config.toml
n_layer = 11
d_model = 160
n_head = 2
n_kv_head = 2
head_dim = 64
d_mlp = 640
vocab_size = 8192
activation = "gelu"
norm = "rmsnorm"
norm_place = "pre"
norm_eps = 1e-05
positions = "rope"
rope_base = 10000.0
rope_fraction = 1.0
qk_norm = false
attn_scale = 0.125
bias = "none"
tie_embeddings = false
parallel_block = false
init = "uniform"
init_std_qkv = 0.0332
init_std_o = 0.0
init_std_up = 0.0332
init_std_down = 0.0
optimizer = "soap_variant"
lr = 0.00827
lr_mult_up = 1.13
beta1 = 0.95
beta2 = 0.95
lr_head = 0.00673
grad_clip = 0.5
warmup_steps = 200
schedule = "wsd"
decay_fraction = 0.374
decay_shape = "linear"
final_lr_fraction = 0.0
batch_tokens = 65536
seq_len = 384
doc_mask = true
z_loss = 1e-05
train_tokens = 188300000
steps = 2874
dataset = "wikipedia_en"
Each number is 200 + 20 x the weight over its row's rms, rounded and kept within 0 to 999. Layers, rows and columns count from 0. The size before them is the row's rms in percent of the matrix's.

# layer 5 attention value, 128x160, rms 0.206, rows 40-63, columns 80-159
107,217,187,243,196,203,196,193,226,229,199,209,192,227,203,198,241,192,203,190,172,183,193,157,191,196,182,206,187,214,202,194,210,191,159,253,208,238,205,204,208,211,193,223,201,172,212,206,205,170,190,198,222,171,215,200,188,220,192,213,210,181,196,182,168,227,189,211,184,218,201,210,186,191,206,206,216,226,201,194,210
107,185,230,218,218,176,226,197,196,200,207,213,214,180,194,168,201,221,176,210,205,210,204,197,231,195,208,204,175,220,190,176,213,211,195,174,182,197,218,203,207,195,232,190,208,181,198,180,218,225,191,227,202,187,184,195,204,198,214,203,198,204,196,187,211,207,183,177,185,223,171,185,238,189,219,186,168,203,228,201,210
092,174,206,207,191,229,228,218,193,224,207,192,202,195,210,191,209,164,223,174,189,224,201,229,214,222,176,193,223,147,185,227,186,184,178,199,197,205,195,209,207,190,176,239,186,188,167,221,198,232,217,190,171,204,196,193,188,161,216,223,234,167,209,188,199,202,184,186,230,202,175,226,194,212,160,195,198,204,223,211,166
109,239,163,247,181,184,227,200,222,203,170,212,199,199,162,207,236,182,215,216,226,182,188,211,195,210,217,173,197,197,202,208,179,184,178,204,196,157,235,180,189,157,231,244,198,153,213,186,179,204,196,191,221,206,186,184,217,227,201,203,190,204,205,173,226,236,193,206,203,200,192,181,184,195,191,193,214,206,197,233,220
109,223,219,202,225,222,194,184,187,224,175,160,185,202,185,179,208,221,189,196,221,222,160,202,218,186,211,173,184,179,185,223,184,183,212,188,183,166,144,212,192,248,183,152,225,218,210,198,194,223,213,189,227,225,212,198,201,207,220,191,173,262,186,208,206,188,213,182,204,196,202,191,175,199,234,223,187,203,221,210,209
104,206,194,196,126,249,208,219,169,199,206,182,244,249,226,173,215,203,180,204,209,201,195,196,191,215,214,210,209,201,170,237,205,180,198,206,215,217,217,193,212,207,214,189,183,211,184,208,232,176,201,180,170,210,186,229,142,173,225,196,210,193,200,196,217,205,180,213,209,221,206,172,166,205,187,198,193,209,183,192,197
117,197,135,203,206,184,213,171,185,181,220,215,163,196,205,193,189,180,206,236,224,187,183,163,189,213,217,214,192,200,188,177,234,239,210,188,222,215,233,195,224,201,216,173,239,217,192,209,204,181,191,192,193,211,219,209,203,201,196,208,215,178,169,208,196,211,218,195,196,182,171,206,174,163,177,190,225,222,178,193,216
104,206,177,176,180,218,183,202,218,185,201,206,196,228,162,195,220,220,222,209,173,224,153,216,204,166,191,205,244,198,187,213,166,176,172,196,200,224,197,194,190,187,209,167,206,200,180,205,195,244,211,198,175,235,190,192,209,213,182,187,179,181,228,213,213,219,246,201,198,210,218,215,200,197,161,190,200,178,175,178,178
108,196,223,192,186,224,198,200,190,189,198,162,209,186,182,192,201,207,164,180,185,200,186,241,190,178,228,186,223,162,146,190,231,198,216,224,177,157,209,184,197,196,180,203,174,201,202,201,207,196,187,197,203,184,196,230,214,180,209,182,196,228,217,185,197,182,228,202,184,234,202,203,232,221,203,187,191,163,197,213,229
100,208,193,195,192,185,194,199,204,208,201,226,174,200,233,191,178,229,194,187,179,180,195,191,213,210,263,196,195,206,177,142,172,197,223,183,220,193,195,227,198,183,195,208,178,199,215,157,150,205,187,243,208,222,220,230,182,196,221,216,216,223,222,184,235,216,240,221,183,213,188,216,221,180,202,212,195,203,210,189,201
107,221,188,193,175,211,194,191,229,173,202,208,189,168,219,227,188,232,163,181,191,215,230,153,228,209,222,207,200,210,204,193,176,223,194,179,158,184,212,186,233,197,186,199,186,180,223,206,177,201,202,215,188,212,231,200,235,163,183,181,199,195,219,181,210,187,194,204,244,181,197,194,207,206,144,178,216,222,227,184,189
089,194,205,214,178,203,177,172,189,171,212,234,233,202,209,231,179,202,177,189,199,211,179,159,180,167,205,206,198,199,177,188,221,207,200,200,177,210,192,177,241,217,211,166,183,190,216,220,222,208,181,234,218,198,219,184,195,218,201,233,166,224,205,208,222,219,181,210,186,222,194,181,207,188,224,202,198,169,194,203,213
108,203,199,208,207,241,209,241,201,198,199,213,207,216,236,181,199,222,216,188,202,192,227,222,217,258,164,225,218,211,225,204,209,191,185,185,182,196,195,167,175,202,195,236,232,185,218,210,245,161,177,197,193,200,202,195,193,163,184,217,219,199,233,188,196,197,222,174,196,166,230,228,202,205,179,211,193,245,203,191,203
103,189,179,198,191,196,197,242,212,147,186,187,226,215,216,226,177,215,210,244,176,232,216,210,203,185,212,190,195,194,238,188,195,214,200,203,200,180,209,187,193,172,189,179,192,200,216,195,190,197,174,222,199,213,162,179,193,190,188,211,196,170,159,183,210,203,182,191,210,199,181,209,225,214,168,205,174,201,175,189,191
097,197,218,178,167,183,179,187,220,201,196,219,242,231,188,232,213,181,193,189,199,204,211,214,192,230,211,184,198,226,217,184,187,187,196,198,227,210,186,187,183,198,190,183,204,197,217,191,179,168,213,183,186,193,218,205,161,172,161,214,216,203,181,192,216,242,173,202,243,210,222,203,153,189,184,187,164,181,195,230,193
110,189,233,198,217,230,193,205,184,223,209,181,197,189,199,233,198,215,213,155,175,177,178,196,232,212,177,235,183,203,188,198,179,189,190,185,245,235,172,227,214,222,200,182,223,247,197,215,204,194,231,218,213,191,214,242,220,204,181,195,209,196,208,204,193,215,201,213,213,235,195,203,210,233,176,182,166,197,219,171,179
102,190,211,208,168,188,231,213,220,175,222,165,176,176,166,230,165,178,206,216,188,173,195,227,173,195,213,201,225,203,204,157,198,180,220,234,206,188,222,195,196,215,196,184,197,203,212,210,193,202,199,186,212,203,188,174,190,193,196,221,206,187,222,205,206,200,206,203,185,173,206,218,187,204,241,205,211,173,190,181,243
113,182,218,223,186,208,219,214,223,206,178,215,216,161,174,197,161,177,202,229,224,259,213,178,209,225,229,185,204,231,205,210,208,235,220,223,190,197,202,214,221,192,190,190,246,168,203,210,160,191,169,205,189,196,229,188,187,184,194,199,190,214,212,202,228,161,179,186,172,177,214,182,217,220,196,203,205,199,196,176,195
107,202,183,170,190,179,205,219,220,222,190,206,205,154,188,186,213,204,180,215,211,220,160,129,219,168,212,212,182,203,185,228,197,193,216,183,213,183,202,188,212,169,176,193,214,180,192,174,184,181,223,191,192,191,199,211,167,188,171,215,219,232,199,221,175,197,182,207,217,214,189,201,205,210,178,210,220,195,171,226,196
109,203,199,172,186,186,195,217,224,189,210,214,192,202,217,225,151,208,235,223,188,221,235,209,218,202,179,176,198,218,173,173,213,192,205,217,215,211,201,165,212,183,209,151,212,173,183,201,200,199,246,222,194,197,225,206,205,212,197,214,186,226,197,194,229,226,196,180,215,193,237,208,199,227,193,193,160,180,208,235,168
115,220,195,206,202,233,201,195,194,196,182,219,187,244,179,217,189,172,232,182,238,209,185,200,222,186,212,184,177,215,188,198,183,210,177,217,182,247,209,204,192,244,181,202,168,187,190,195,162,208,181,146,196,204,206,210,177,191,182,204,210,201,190,218,191,236,157,170,221,187,191,218,178,195,204,196,222,225,220,180,206
094,232,196,180,200,196,196,211,246,184,211,235,199,207,204,231,218,181,175,233,204,210,160,217,193,194,215,226,190,213,199,202,167,179,220,216,208,182,212,201,224,165,154,217,204,179,188,215,182,203,210,245,164,211,172,160,183,211,203,186,166,213,206,203,223,196,207,186,202,197,194,213,198,166,184,198,185,197,187,183,211
093,210,235,188,165,181,212,183,188,194,183,213,195,221,204,194,214,168,203,206,215,232,192,192,193,171,197,211,217,225,193,217,241,228,186,191,233,201,192,204,226,205,208,203,172,190,222,235,237,230,192,215,203,197,192,168,213,202,186,224,207,211,195,183,201,173,176,190,213,206,187,196,176,215,220,166,225,215,215,240,238
108,163,212,201,212,234,196,226,180,199,205,191,205,177,209,209,181,164,208,200,183,210,168,220,210,219,239,173,173,186,215,217,177,168,204,210,236,187,183,243,204,224,186,191,176,207,169,212,212,207,191,223,231,230,193,210,182,199,214,197,212,191,213,195,216,175,186,218,185,188,186,193,195,206,228,235,211,232,243,176,209
# layer 5 attention output (transposed), 128x160, rms 0.194, rows 40-63, columns 80-159
112,184,193,178,195,159,216,214,193,222,198,170,230,195,198,187,195,179,210,196,227,231,190,231,233,196,173,207,180,151,219,203,193,160,207,134,191,191,180,210,187,190,196,208,206,211,181,214,188,215,204,218,182,196,184,216,193,198,201,213,185,204,195,218,224,211,223,177,158,206,217,207,225,197,204,230,189,197,204,223,207
109,206,179,193,193,187,186,233,220,200,204,208,189,168,198,227,202,187,185,146,205,213,189,180,179,196,187,208,209,205,191,184,215,227,219,244,190,222,169,194,179,206,175,197,180,199,252,211,203,197,183,171,167,182,202,169,234,202,175,218,196,209,209,172,231,187,185,210,240,172,191,192,221,227,197,201,243,178,199,221,191
101,214,182,221,240,206,185,217,187,217,192,203,210,206,179,209,178,240,215,201,200,183,192,249,186,177,203,175,198,221,202,168,225,213,193,210,196,201,174,215,203,220,204,184,192,231,232,212,214,227,203,192,186,197,176,207,209,201,209,221,200,175,227,200,191,190,217,226,209,199,248,218,199,192,188,237,216,232,215,191,212
114,199,225,212,219,188,194,189,184,218,199,219,214,233,176,171,173,212,184,218,219,222,194,151,217,178,212,220,230,206,174,195,177,229,198,219,194,212,175,218,161,165,190,167,183,200,223,205,216,199,177,209,182,196,190,226,204,225,201,223,189,166,191,226,236,219,208,192,202,148,206,261,197,207,218,188,161,200,223,202,210
116,196,183,210,221,202,197,217,169,168,227,220,238,221,212,174,218,256,193,199,213,197,214,199,203,248,203,185,215,211,221,194,188,193,211,213,236,176,229,209,221,231,227,211,185,218,197,235,164,187,199,192,147,227,219,200,185,216,180,255,219,183,192,176,178,170,194,227,207,216,192,203,200,175,216,207,187,180,184,213,192
107,184,236,222,241,199,194,218,189,213,195,214,195,205,203,211,182,183,241,203,191,201,209,225,222,201,173,225,172,154,176,156,183,183,163,198,232,174,195,186,188,220,216,226,182,206,168,216,203,224,181,192,231,193,241,192,211,212,188,209,192,217,204,199,193,187,181,204,214,206,190,217,229,159,214,203,196,200,202,208,205
118,189,199,213,191,241,227,191,169,221,193,205,164,202,216,197,241,187,217,184,201,178,169,227,219,170,183,188,222,170,225,245,182,217,182,225,175,181,203,220,200,170,192,191,210,219,187,180,186,213,212,177,231,198,226,183,231,214,185,176,174,173,206,219,190,192,224,178,223,208,196,191,209,213,220,242,203,169,180,179,203
107,173,197,229,217,211,194,180,154,202,189,169,192,224,185,168,202,221,201,219,218,190,161,231,191,219,214,191,146,209,187,139,216,198,169,204,216,207,202,181,220,195,184,204,195,204,190,172,185,176,185,200,218,181,192,184,159,184,197,188,192,208,190,212,219,223,196,217,176,158,216,184,188,202,222,235,185,220,216,204,193
116,176,217,183,209,182,176,208,211,198,192,215,200,204,199,228,213,193,231,199,190,208,213,172,181,235,179,211,204,207,226,186,192,200,231,171,197,223,188,204,210,230,205,167,220,221,165,215,242,219,170,204,192,217,163,184,234,161,243,214,216,196,203,233,170,192,206,170,216,182,192,186,207,160,201,174,179,185,174,224,193
109,193,226,194,177,216,179,230,201,216,158,166,223,184,196,225,232,198,197,226,201,214,207,233,182,201,178,206,209,172,196,229,184,220,178,226,195,208,240,152,195,196,218,195,204,179,234,208,223,190,216,176,195,190,196,201,193,210,193,235,172,173,188,260,205,186,203,196,199,175,205,162,175,199,226,186,197,207,188,229,219
109,175,173,209,198,230,224,199,190,217,205,190,208,208,236,204,184,189,212,219,245,180,257,215,213,176,193,210,210,206,229,234,192,214,210,198,199,231,197,219,194,188,221,197,189,220,187,194,188,208,186,186,216,206,202,207,208,202,194,232,222,175,163,228,184,210,193,188,184,229,229,209,219,173,213,223,197,207,204,222,200
095,177,185,184,206,213,186,197,208,186,187,194,196,222,199,216,218,199,236,174,246,176,187,220,180,216,212,211,202,168,156,208,172,182,186,188,183,208,158,180,182,210,207,208,206,240,162,190,182,215,194,161,201,182,216,160,185,204,172,191,161,194,195,204,188,186,193,185,216,171,188,209,199,200,200,181,195,165,202,221,217
113,235,171,207,185,204,207,168,207,203,193,171,187,176,215,197,224,188,183,235,224,194,201,221,256,160,213,196,197,221,232,194,189,176,185,195,238,207,201,199,219,205,200,179,161,212,203,206,228,198,216,217,203,196,170,191,205,201,217,192,175,194,207,215,224,201,182,184,193,203,206,227,172,164,127,195,226,198,213,195,208
108,198,184,192,197,200,193,173,232,168,197,177,174,182,237,213,230,198,197,176,200,196,217,200,161,201,200,236,162,227,193,230,193,221,222,242,217,241,205,214,185,164,202,210,191,199,200,229,153,210,181,190,194,206,204,224,174,205,166,197,226,224,226,190,177,203,187,189,230,185,219,210,193,199,223,189,213,214,215,204,211
105,231,208,206,207,175,216,182,206,177,180,208,190,221,190,178,218,189,217,224,230,204,196,198,196,202,185,206,164,143,183,190,197,180,187,234,180,194,217,203,213,165,215,229,192,197,204,249,210,210,200,238,206,194,226,188,192,167,198,229,208,207,184,216,234,184,224,200,203,213,199,211,195,182,177,239,213,186,172,212,201
114,189,233,221,191,181,181,194,198,192,193,221,203,216,208,219,186,232,170,173,198,207,173,245,169,204,192,162,158,179,217,189,201,219,193,204,195,207,197,204,214,230,185,186,185,198,179,181,209,207,201,189,198,228,202,181,173,201,163,220,181,246,179,185,201,204,225,173,220,224,211,201,184,168,214,212,204,229,197,192,178
102,211,192,217,224,203,182,192,211,228,172,211,189,209,207,155,198,170,178,202,178,196,209,189,211,243,207,213,232,214,195,218,174,227,196,203,213,185,200,198,203,208,207,187,212,176,177,234,187,210,194,216,209,203,215,214,174,169,212,210,204,179,187,176,207,217,225,233,203,168,210,131,190,176,208,165,226,227,214,195,207
119,193,190,188,186,213,178,209,197,249,199,189,186,185,215,173,210,207,204,202,230,169,181,204,181,204,227,223,239,220,194,188,196,187,205,196,192,221,196,169,178,182,222,222,216,203,233,181,193,247,234,217,228,207,200,211,211,208,195,179,237,216,160,182,237,183,196,215,212,212,192,229,178,181,172,191,165,214,222,202,205
112,191,239,190,205,227,193,212,234,200,193,208,196,190,171,209,165,186,241,184,175,176,178,191,175,205,193,165,196,175,166,179,201,204,199,202,201,213,212,213,183,179,198,199,161,230,194,212,193,191,256,261,232,186,230,187,183,205,197,224,192,190,204,208,224,187,197,212,185,203,199,214,201,178,236,196,211,205,214,177,197
114,211,188,213,202,224,161,229,226,199,209,190,225,199,187,199,232,215,171,202,230,182,229,199,185,189,214,190,209,209,219,205,197,167,173,212,200,170,182,192,202,174,231,190,177,212,220,218,193,200,198,217,223,229,208,182,184,198,216,170,199,239,210,193,164,198,207,197,192,223,184,220,234,197,202,208,204,214,173,211,218
118,191,212,239,236,196,190,198,160,207,223,201,194,226,209,189,203,195,183,186,234,195,188,214,206,187,217,195,169,183,190,195,202,188,155,217,220,197,191,216,215,156,193,236,207,220,195,184,223,187,225,247,197,182,185,228,208,218,238,213,175,239,221,208,211,201,202,211,200,197,217,205,208,212,192,208,176,199,193,194,203
103,182,197,174,200,206,187,182,183,175,195,154,173,193,162,189,197,222,194,194,190,227,227,151,196,193,172,180,213,162,182,204,169,183,176,188,202,175,181,209,169,179,199,197,237,206,191,233,200,171,218,223,209,179,184,231,199,181,189,219,216,182,186,227,187,205,202,206,239,213,215,201,167,203,187,192,205,203,245,209,172
102,182,175,157,209,209,172,184,187,199,203,184,214,163,176,218,162,194,204,182,209,175,184,166,193,212,170,201,192,186,173,203,197,189,227,185,203,204,182,242,190,182,172,197,220,235,193,184,202,166,191,211,188,172,209,202,205,202,199,181,167,195,231,212,179,222,180,201,208,152,213,210,196,199,208,237,218,190,190,194,165
112,201,200,172,222,203,213,166,174,196,196,183,189,235,215,192,225,190,173,209,205,168,190,194,167,215,202,194,226,165,200,224,172,201,210,166,232,190,198,181,220,206,180,192,214,199,198,174,220,245,217,195,163,187,185,207,193,185,195,229,199,216,214,209,203,237,154,208,212,206,240,177,206,199,170,187,207,209,209,190,183
# layer 5 attention query, 128x160, rms 0.182, rows 64-83, columns 80-159
074,198,211,184,172,192,223,194,200,171,230,168,230,214,170,204,208,188,202,185,189,186,179,176,192,248,165,206,208,178,196,207,194,207,178,224,237,220,233,194,213,181,198,195,199,211,186,200,205,202,179,206,210,210,193,166,185,244,198,190,179,202,182,242,197,160,218,180,191,220,213,226,190,176,185,231,201,158,216,215,238
076,175,198,167,200,230,217,206,178,203,187,208,214,197,201,164,182,190,205,165,164,210,225,226,210,201,213,191,226,204,172,182,184,204,186,226,174,220,174,189,213,200,194,240,231,188,172,137,184,198,185,225,236,199,201,201,191,197,213,205,185,185,210,193,223,196,212,196,175,223,239,199,172,184,202,154,169,204,214,218,218
085,202,205,220,215,197,224,229,209,201,153,181,246,200,192,179,191,187,209,184,217,183,192,179,170,226,246,199,223,235,197,209,206,198,193,199,186,196,217,205,213,186,199,228,222,208,204,187,204,205,178,214,214,206,195,212,195,212,225,208,201,214,209,192,194,204,180,173,209,183,233,213,221,227,185,196,182,189,218,180,219
089,209,178,204,157,205,251,206,207,187,164,198,202,211,207,190,173,197,186,235,229,215,206,184,170,227,187,206,223,254,203,229,225,209,178,213,210,214,218,185,196,200,192,229,199,202,201,207,229,191,189,217,212,173,197,210,180,192,185,218,174,188,187,201,207,185,226,198,225,198,223,198,218,215,206,193,159,191,204,253,211
090,225,191,189,192,186,219,194,198,166,184,212,201,192,169,227,201,230,220,210,221,194,217,198,187,203,192,193,210,198,196,196,220,171,213,176,211,182,163,186,190,182,208,189,182,192,196,175,189,200,202,248,226,184,199,209,204,236,179,183,231,172,185,202,229,177,204,204,218,196,177,190,229,220,170,199,188,220,191,167,206
085,199,204,188,190,246,178,173,215,208,192,218,164,215,179,209,198,210,194,185,188,174,209,219,192,181,193,202,183,222,212,198,157,218,219,224,163,232,180,210,203,205,196,203,193,202,201,208,211,202,202,204,201,169,190,196,213,164,202,208,181,163,181,209,197,192,216,199,189,188,220,213,221,203,213,206,196,219,214,250,202
094,202,192,233,180,208,235,249,223,185,204,216,232,209,181,185,166,194,184,190,213,157,212,204,171,207,224,187,210,199,235,213,217,200,225,178,165,181,220,221,208,200,169,191,187,197,185,171,195,200,212,203,178,202,188,196,185,231,188,208,212,218,203,163,189,204,253,193,196,198,174,204,201,190,191,222,206,172,182,223,222
088,197,171,202,225,178,197,234,201,192,212,203,197,167,240,196,181,183,202,215,208,201,226,177,207,206,230,203,226,168,172,155,199,197,176,183,193,207,195,203,181,201,228,192,174,208,156,183,169,216,220,223,227,192,206,218,213,212,178,206,200,158,209,233,207,188,197,183,183,188,183,163,219,194,181,194,217,225,227,209,203
082,177,220,159,191,257,207,174,215,215,189,213,207,204,235,183,163,209,184,167,183,196,207,209,201,177,202,189,192,216,193,199,186,210,175,196,175,197,195,213,184,204,194,190,227,218,164,207,219,212,208,204,205,241,185,187,188,189,210,199,209,212,240,185,188,216,162,185,233,207,181,176,178,263,182,198,195,223,194,210,230
079,219,241,215,144,244,198,176,158,196,209,186,199,192,213,219,209,181,202,220,199,180,239,215,189,186,193,235,226,194,173,209,208,211,187,178,196,211,205,177,223,187,194,220,196,196,209,211,201,205,176,220,215,182,173,236,178,213,207,194,171,189,224,173,208,202,187,206,188,197,221,204,226,201,205,186,202,186,192,207,181
085,200,229,224,196,207,189,177,214,219,193,241,229,217,215,224,186,196,220,187,198,162,217,216,184,176,203,207,155,200,187,199,193,190,210,215,182,211,179,216,203,214,180,210,242,192,205,217,222,208,179,214,201,172,159,222,192,205,224,214,207,206,185,201,211,207,217,212,183,207,214,212,249,215,208,218,202,219,194,190,200
080,220,170,207,204,191,207,172,183,172,188,198,190,188,186,177,160,229,201,183,205,213,206,216,177,248,214,169,188,169,207,197,196,245,201,215,178,196,212,190,177,145,183,191,183,212,188,221,211,224,185,217,169,205,197,174,201,183,189,202,208,205,166,222,170,149,199,184,225,213,196,191,204,183,198,199,212,211,191,211,202
099,240,215,192,184,214,190,198,174,178,213,228,208,231,207,183,193,225,179,215,221,205,185,218,198,214,228,182,179,189,211,212,177,212,213,188,205,214,203,206,183,165,215,199,204,189,218,210,192,208,218,171,214,210,187,194,209,169,214,220,159,194,213,214,215,224,203,199,179,219,189,217,190,193,235,212,211,173,217,206,200
085,209,196,209,175,228,230,226,206,192,190,233,201,172,189,166,225,190,212,190,209,228,195,208,184,203,172,222,233,193,230,203,207,190,193,186,204,214,162,190,174,195,220,200,194,208,230,191,224,189,163,216,177,209,210,218,206,215,222,189,163,218,197,221,207,185,216,201,205,223,193,199,235,198,210,196,213,217,176,234,175
084,207,169,176,195,259,206,165,224,212,188,205,204,205,199,194,240,187,217,200,215,215,236,226,184,159,226,219,197,181,196,201,181,187,177,190,200,179,205,216,183,216,197,192,156,181,198,222,194,192,192,236,175,192,204,175,210,225,209,167,199,224,233,199,157,221,178,212,219,158,220,203,220,181,198,204,163,213,214,192,215
094,201,192,197,212,187,208,191,178,210,183,209,196,206,205,176,191,183,195,164,218,210,231,220,158,191,218,187,214,166,238,225,247,208,228,234,217,199,203,212,181,198,183,232,221,190,204,210,253,165,219,219,199,168,166,190,189,172,224,240,166,224,197,195,220,222,176,198,173,201,219,211,231,206,194,230,175,194,195,193,235
080,203,206,238,214,188,147,206,207,196,169,186,185,214,210,234,215,173,184,181,172,202,212,211,201,191,234,235,226,221,208,171,196,216,232,205,204,216,193,193,187,212,230,215,158,177,193,225,185,207,196,177,204,237,224,191,195,216,224,180,179,194,190,188,195,148,217,223,223,187,210,181,175,182,192,215,239,192,201,189,223
097,222,199,167,238,204,217,214,202,185,211,164,200,183,179,185,165,215,208,185,197,174,175,204,157,188,219,218,215,221,194,173,212,197,212,202,157,187,207,193,185,203,183,229,190,216,208,154,188,203,219,211,175,195,185,225,221,179,211,208,181,204,208,132,204,172,226,216,227,167,188,198,191,210,191,193,196,160,183,199,174
086,169,176,191,210,171,192,167,205,186,196,202,203,198,195,249,196,248,208,198,194,208,205,220,243,225,182,185,211,211,192,180,170,213,189,214,218,174,191,193,217,199,198,179,194,201,205,158,230,236,198,208,215,204,173,202,241,211,172,211,180,192,219,192,172,224,184,221,189,202,221,225,195,191,171,158,231,215,197,217,185
095,206,193,186,204,189,254,217,208,202,200,175,187,230,200,213,207,203,194,200,224,203,213,209,234,207,208,176,209,230,190,215,198,186,186,193,201,230,202,210,200,194,173,175,193,220,198,174,223,205,197,177,179,187,198,213,159,212,208,199,170,180,182,237,219,250,198,169,225,216,236,177,201,188,190,186,198,226,235,217,226
# layer 5 attention key, 128x160, rms 0.186, rows 64-83, columns 80-159
076,203,165,212,197,207,217,177,139,201,209,251,234,173,230,196,227,221,212,244,163,213,190,209,229,196,192,195,237,213,215,208,204,215,193,191,179,206,204,205,186,169,208,187,175,173,179,228,182,250,183,163,210,209,181,197,215,214,180,196,216,210,204,166,175,182,243,222,216,189,197,210,225,196,205,177,195,215,197,201,156
073,203,217,199,199,185,201,173,221,179,195,169,208,197,206,174,174,179,166,219,184,209,208,178,241,209,183,213,211,235,173,197,224,209,228,195,204,204,243,178,192,199,217,186,215,200,179,205,203,192,193,207,164,209,203,157,211,196,230,204,196,229,165,214,208,221,212,204,212,157,192,172,190,202,156,177,206,216,192,237,171
077,232,192,178,182,211,230,175,214,202,206,183,192,229,223,223,178,223,192,205,205,183,172,184,224,198,168,229,199,184,181,187,177,197,213,209,202,248,208,199,211,180,204,214,219,198,201,227,195,171,192,193,194,165,236,198,246,214,243,222,182,209,239,228,183,185,165,179,198,242,200,171,173,205,182,182,204,196,223,208,216
072,239,189,194,184,231,204,180,204,197,199,212,226,217,182,209,208,211,195,208,205,178,163,221,209,179,171,220,224,200,205,193,192,223,181,161,187,177,198,236,202,209,187,220,184,185,158,209,190,191,216,180,185,186,213,203,174,233,213,209,216,195,205,204,212,206,188,223,202,226,181,194,218,194,195,194,184,206,179,158,237
089,219,194,243,177,219,210,189,164,209,164,205,195,219,192,190,202,248,220,214,184,193,214,194,201,235,173,210,174,201,204,184,202,186,206,172,195,183,217,197,205,192,207,180,208,162,206,199,207,197,235,166,234,190,230,198,193,203,214,166,212,193,223,195,205,189,194,216,190,237,210,168,173,178,224,187,181,214,174,175,178
082,188,181,186,188,179,188,163,203,239,189,192,218,200,187,189,224,199,218,187,221,194,237,159,213,215,186,217,212,213,157,178,185,201,205,177,217,199,191,183,214,195,210,169,182,182,197,193,198,172,193,247,199,197,213,179,224,207,222,194,162,195,236,210,238,250,197,177,203,176,183,225,166,181,218,203,193,222,184,200,200
085,226,189,211,181,195,200,202,172,186,204,216,228,215,180,230,209,193,176,178,221,197,195,178,165,224,195,178,164,191,174,182,182,227,218,194,196,162,208,192,195,251,219,240,188,203,231,212,152,181,208,191,198,215,190,210,196,196,215,177,189,174,201,170,232,207,198,200,190,188,195,215,217,215,207,163,197,199,185,200,244
086,179,225,177,181,222,180,211,221,214,191,206,179,203,159,178,181,239,219,191,185,194,172,214,199,219,171,193,186,165,222,166,227,196,181,205,194,190,213,212,237,215,186,207,208,191,179,170,203,168,201,242,165,198,213,212,217,214,208,241,216,210,210,226,202,180,197,181,216,223,193,212,191,217,198,232,175,223,220,236,167
081,227,178,177,225,185,200,231,187,152,260,194,207,210,206,219,191,194,195,204,195,167,202,218,204,212,197,201,207,220,220,195,217,217,195,191,199,222,184,180,206,203,178,212,181,210,229,219,154,219,178,174,187,163,168,200,233,198,188,227,193,174,178,206,181,182,231,228,199,219,176,212,192,185,202,174,200,218,194,188,182
075,216,251,230,228,235,211,220,190,151,211,169,184,204,187,213,214,222,156,237,202,203,196,180,190,210,199,182,180,233,226,242,187,176,206,197,174,202,212,153,213,204,234,204,207,206,182,192,199,164,231,207,212,230,202,180,204,193,201,175,224,204,171,227,211,198,210,200,219,177,256,195,201,217,223,184,203,164,185,171,182
085,178,210,184,200,193,182,198,192,198,224,179,239,191,179,191,224,159,211,211,181,186,234,217,232,227,198,191,199,229,229,172,156,209,202,209,238,172,229,163,194,215,195,190,203,177,160,186,193,221,190,257,184,212,211,223,174,191,199,218,214,173,198,209,207,166,185,201,212,219,209,171,218,173,229,174,173,206,198,166,175
086,183,209,225,193,247,187,190,191,208,186,214,181,194,189,218,225,203,198,168,236,173,211,177,210,202,156,182,206,209,172,195,190,173,223,190,210,218,176,183,191,208,199,205,193,198,190,159,181,203,220,189,186,184,196,187,238,180,217,192,175,199,234,218,226,171,190,158,183,227,199,205,211,202,181,179,199,198,248,207,163
099,186,173,198,212,169,175,248,203,187,173,239,220,195,210,193,198,222,221,215,233,162,194,212,156,208,223,195,200,187,169,226,227,174,176,213,184,182,195,192,199,231,192,242,226,176,185,168,225,212,201,191,198,222,202,209,176,205,196,226,240,199,227,188,232,197,190,187,196,191,186,188,218,201,210,189,213,214,218,188,182
093,189,226,206,223,186,232,224,205,220,199,189,205,225,214,248,218,237,174,174,193,209,180,236,215,222,223,162,195,213,208,185,181,220,212,182,205,205,177,200,202,217,196,196,194,196,186,201,186,203,222,188,186,208,181,232,215,202,184,210,232,177,212,213,221,190,185,201,220,196,198,143,199,190,201,217,255,212,239,198,204
101,203,186,199,178,195,190,212,197,212,214,191,186,201,176,226,159,249,174,203,214,215,227,191,180,154,160,193,191,202,173,177,176,163,220,181,177,243,188,180,236,162,195,168,180,186,224,203,185,192,206,221,200,202,205,203,233,180,198,203,203,178,172,193,205,173,196,211,194,211,200,242,189,242,170,218,207,202,180,197,183
085,227,215,179,196,180,165,199,168,200,210,211,223,199,166,232,199,180,209,205,213,183,187,184,210,195,214,212,233,202,202,227,178,196,218,168,186,171,207,169,205,190,236,216,207,216,184,181,171,227,166,188,200,161,204,224,192,224,203,190,189,171,203,189,184,214,189,218,247,184,194,210,225,220,191,161,167,178,184,191,211
083,201,178,214,168,193,193,221,177,223,180,201,211,173,225,215,205,202,202,173,184,225,178,208,195,240,181,178,215,223,200,186,183,188,218,182,213,192,226,194,210,205,223,200,191,153,233,191,173,188,196,189,208,194,162,176,168,200,188,168,238,226,233,180,162,188,190,187,194,204,173,201,229,211,193,146,198,213,215,188,182
094,217,234,184,221,224,208,233,207,146,180,183,183,234,209,191,158,199,229,188,189,190,206,178,202,210,204,170,190,223,182,231,171,186,176,191,222,220,222,223,212,211,217,226,235,200,174,208,210,187,175,211,212,192,200,218,214,213,202,224,198,190,190,199,211,210,147,201,194,236,187,187,190,197,184,204,199,184,224,194,210
089,219,201,156,193,206,206,205,197,234,222,190,219,202,209,151,249,182,197,220,231,196,240,213,157,214,189,217,198,195,195,197,191,174,208,209,193,214,217,175,197,215,180,196,221,168,194,205,154,208,223,225,193,223,195,161,177,196,170,215,179,181,206,191,187,188,218,183,200,191,177,149,171,235,227,207,201,224,218,214,227
092,142,184,222,211,194,178,181,172,197,215,244,219,191,214,170,220,192,215,231,195,210,209,188,155,194,220,185,204,174,241,204,210,226,224,195,220,202,180,181,206,207,182,217,202,185,211,268,198,232,210,159,214,170,189,203,234,205,166,230,214,190,197,182,213,182,196,211,207,198,209,210,202,193,219,193,180,189,208,177,159